config.yaml
num_hidden_layers: 9
head_dim: 64
hidden_act: "tanh_gelu"
norm_place: "pre"
tie_word_embeddings: true
beta2: 0.95
decay_shape: "linear"
dataset: "wikipedia_en"
Each number is 128 + 32 x the weight over the matrix's rms, rounded and kept within 0 to 255. Layers, rows and columns count from 0.

# layer 4 MLP up, 2048x512, rms 0.0492, rows 1718-1738, columns 320-383
[[142  31 154 128 117  62  97 148  72 125 134 164  78  71  88 163 203 141 151 142 168 142 134 135 133 154 152 101 174 165 177  93 174 128  96 125 132 164 148 140 107  77 131 145 130 150  71 210 163 133  94  74 136 113  80 118 114 117 149 159 128 109 107 104]
 [133  79  98 147 155  75 179 168 123 161 158 127 143 111 126 147 131 106 164 108 146 117 161 128 143  91  98 191  72 151 118 131 102 195 137 171 126  81 101 110 232 134 153 169 127 116 131 168  99 184 122 147 111  78  80 206  94 153 158 183 138 139 110  94]
 [117 106 106 149  94 138 128 122 118 174 150  88 119 127 121 117 123 153 172  89 134 160 124 128 114 143 155 132 106 167 144  85  98 182 129 133 108 155 178 129 100  90 115 155 135 115 159 114 177 111 137 118 123 113 120 121 112 124 125 131 154  98 143 142]
 [128 135 123 151 109 101 149 117 133 131  76 104 123 109 100 110 136 139 151  51 115 140 120 158 172 131 108 101 127 146 126 148 188 126 135  85 162 161 136 152 116 120 122 125 120 114 142 137 145 112 134 151 133 130 127  93 128 127 167 125 107 141 117  84]
 [120 100 165 139  83 137 145 134 147  74 165 104 166 123 164  87 104 228 158 111 117 153 147 167 145 162 102 139  68 141 134 143 133 177 163 101 101 125 150 146 143 132 111 181 106  67 169 118 111 103 148 109 155  89 189 167 117 163 120 163 176 124  68 156]
 [142 100 100 171  97  76 113  97 128 148 146 152  97 134 143 137 141 118 182 136 141  78 131 122 106  39 118 131 119 165 113 131  91 179 132 137 152 128 154 134 135  73 139  85 122 118 140 186 108 160 132 140 103 127 111 170 125 113 147 132 153 133 147  56]
 [115  98  83  97 118 111 158 138 111  96 185 159 103 116 121 113 114 152  89 105 137 120 157  80 137 135 133  71  82 131  94  71 141 161 178 163 104 140 138 122 165 151 111 108 128 138  99 160 148 123 149 131 137 103 133 152 126 144 138 139  53 153 171 112]
 [ 90 104 157  91 118 104 151 176 115 112 161 138 148 115  83 101  84 104 126  78 172 173 127 154 148 157 203 138  64 126  85 251 104  96 107  99 157 172 113 145 156  45 137 162 137 222  88 140 126 156  45 123 133 106 105 121  54 174 124 174 146  99  88  93]
 [148 108  93 149  98  71 139 161 118  89 136  44  83 105 112 173 164 170 141 145 111 149 143 167 187 120 127 131  74 109 134 108 148 171 134 117 113 199 156 140 162 155 120 131 145 204 131 144 160  96 141 141 126 169  97 116 101 110 155 150 153  99 120 100]
 [137 120  72 129 101 170 221  85  75 130 178 118 158 125 104  67 159 195 142  74 142 144 128  60  92 108 103 177 106 150  73  90 170 141 151 168 109 100 155 137  80  64 152 147 149 188 111 138 188 108  98 135 125 137 138 162 161 116 109  80  98 146 126 165]
 [140  98  96 137 133  23 163 122  72 128 252  72  80 142 143 190 123 217 217 100 139 148 177 131 145 123 123 122 148 128 114 214  73  49 155 144  57 175 148 130 131  75 126 133  80 161 153 217 214 102 103  79  91 152 123 215 152 137 108  80  22 202 127  57]
 [ 65 123 161 136 104 117 146 191 130 113  90 103 166 143 141 125 130 110  85 131 142 130 118 164 158 140 138 153 115 119 136 133 128 122 135 151 112 138 102 126 118 143 121  98 114 148  96 114 105 138 146 120 170 126 102  93 137 124 113 137  92 146 129 133]
 [134  86 137 116 169 110 126 179 109 157  95 118 128 133 113 193 109 147  94 109 154 185  98 135 176 183 129  93 128 125 120 147 119 108 162 147 156 140 122 128 132 114 111 180 141  65 120 175 130  99 147  95 121 126  99 101 117 123 173 192 144  80 132 155]
 [ 98  84  64 119  86 171 152 157  99 137 181 154 125 154 113 119 106 192 131  75 198 204 139 118  71  54  74 101 125 133 116 112 141 100 168 159 136  93 118 129 103 107 119 197 133 125 109 255 107 115 140 138 118 186  74 174 120 145 137 154  52 135 142 111]
 [120 162 120 164 218 102 143 133 113 205 164  85 151 107 112 163 142 143 124 143 124  81  96 156 113 155 164 114  90 160 153 161 133 192 131 167 133 100  96 236 115 131 140 255 108  65 181 170  68 129 184  83 144  89 201 125 120 129 165 144 134 181 105 143]
 [116 171 169 126 139  57 157 145 144 101  90  86 137 155  78 192 148 141 108  93 183 126  95 129 161 150 157 122 130 122 148 143 155  99 116  72 100  97 101 137 122  77 101 170 107  96 165  90 128  93 133 137 137 134 111  80 142 143 135 108  92  76 110  93]
 [112 136 122 105 147 119  90 152 124 101 158 117 123 130 151 148 103 186 102 125  88 112 103 139 112  94 132 113 124 106  83 150 104 111 155 154 114 108 109 109 148 145  91 113  72 123 154 119  85 119 163 142 148 148 141 148 164 122 157 135 143 111 113 110]
 [141 105 146 161 119 164 142 157 147 124 116 133 142 129  95 124 128 167 110 140 130 136 146 128 140 122 111 113 146 139 138 138 123 141 151 115  89  75  99 104 143 154 129  96  89 127 145 135 135  99 132 147 151  84 150 133 151 148 136 134 108 131 113 108]
 [123 120 167 126 171 102 119 131 117 139 125 166 147 133 164 136 125 135 145 123  90 127 134 117 110 102 127 116 111 152  89 164 128 173 119  89 144 111 114 131 131 104 130 143 141 124 156 101 184 146 115 135 116 149 168 111 131 119 131 137 119 120  95 122]
 [ 75 110 142  80 144  94 182 161 104 147 129  63 112  89  97  84 110 107 113 162 162 119  99  49 130  62 102 186  65 102  91 181 106  86 154 147 161 142 108 136 129  70  86 152  97 131 121 172 103 150 131 138 137 143 110 136 139  86 192 131 114 130 113 122]
 [111  92 175 156 144 122 197 180 157 102 135 105  99 109 143 150  94 166 210  63  93 143 103 114 113 211 127 165 155 137  96 213  96 130 119 110 129  62 115  93 230 182 117 185 180 153 220  73 172 111 111 142 153 144 127 155 132  94 135 137 143 118  80 131]]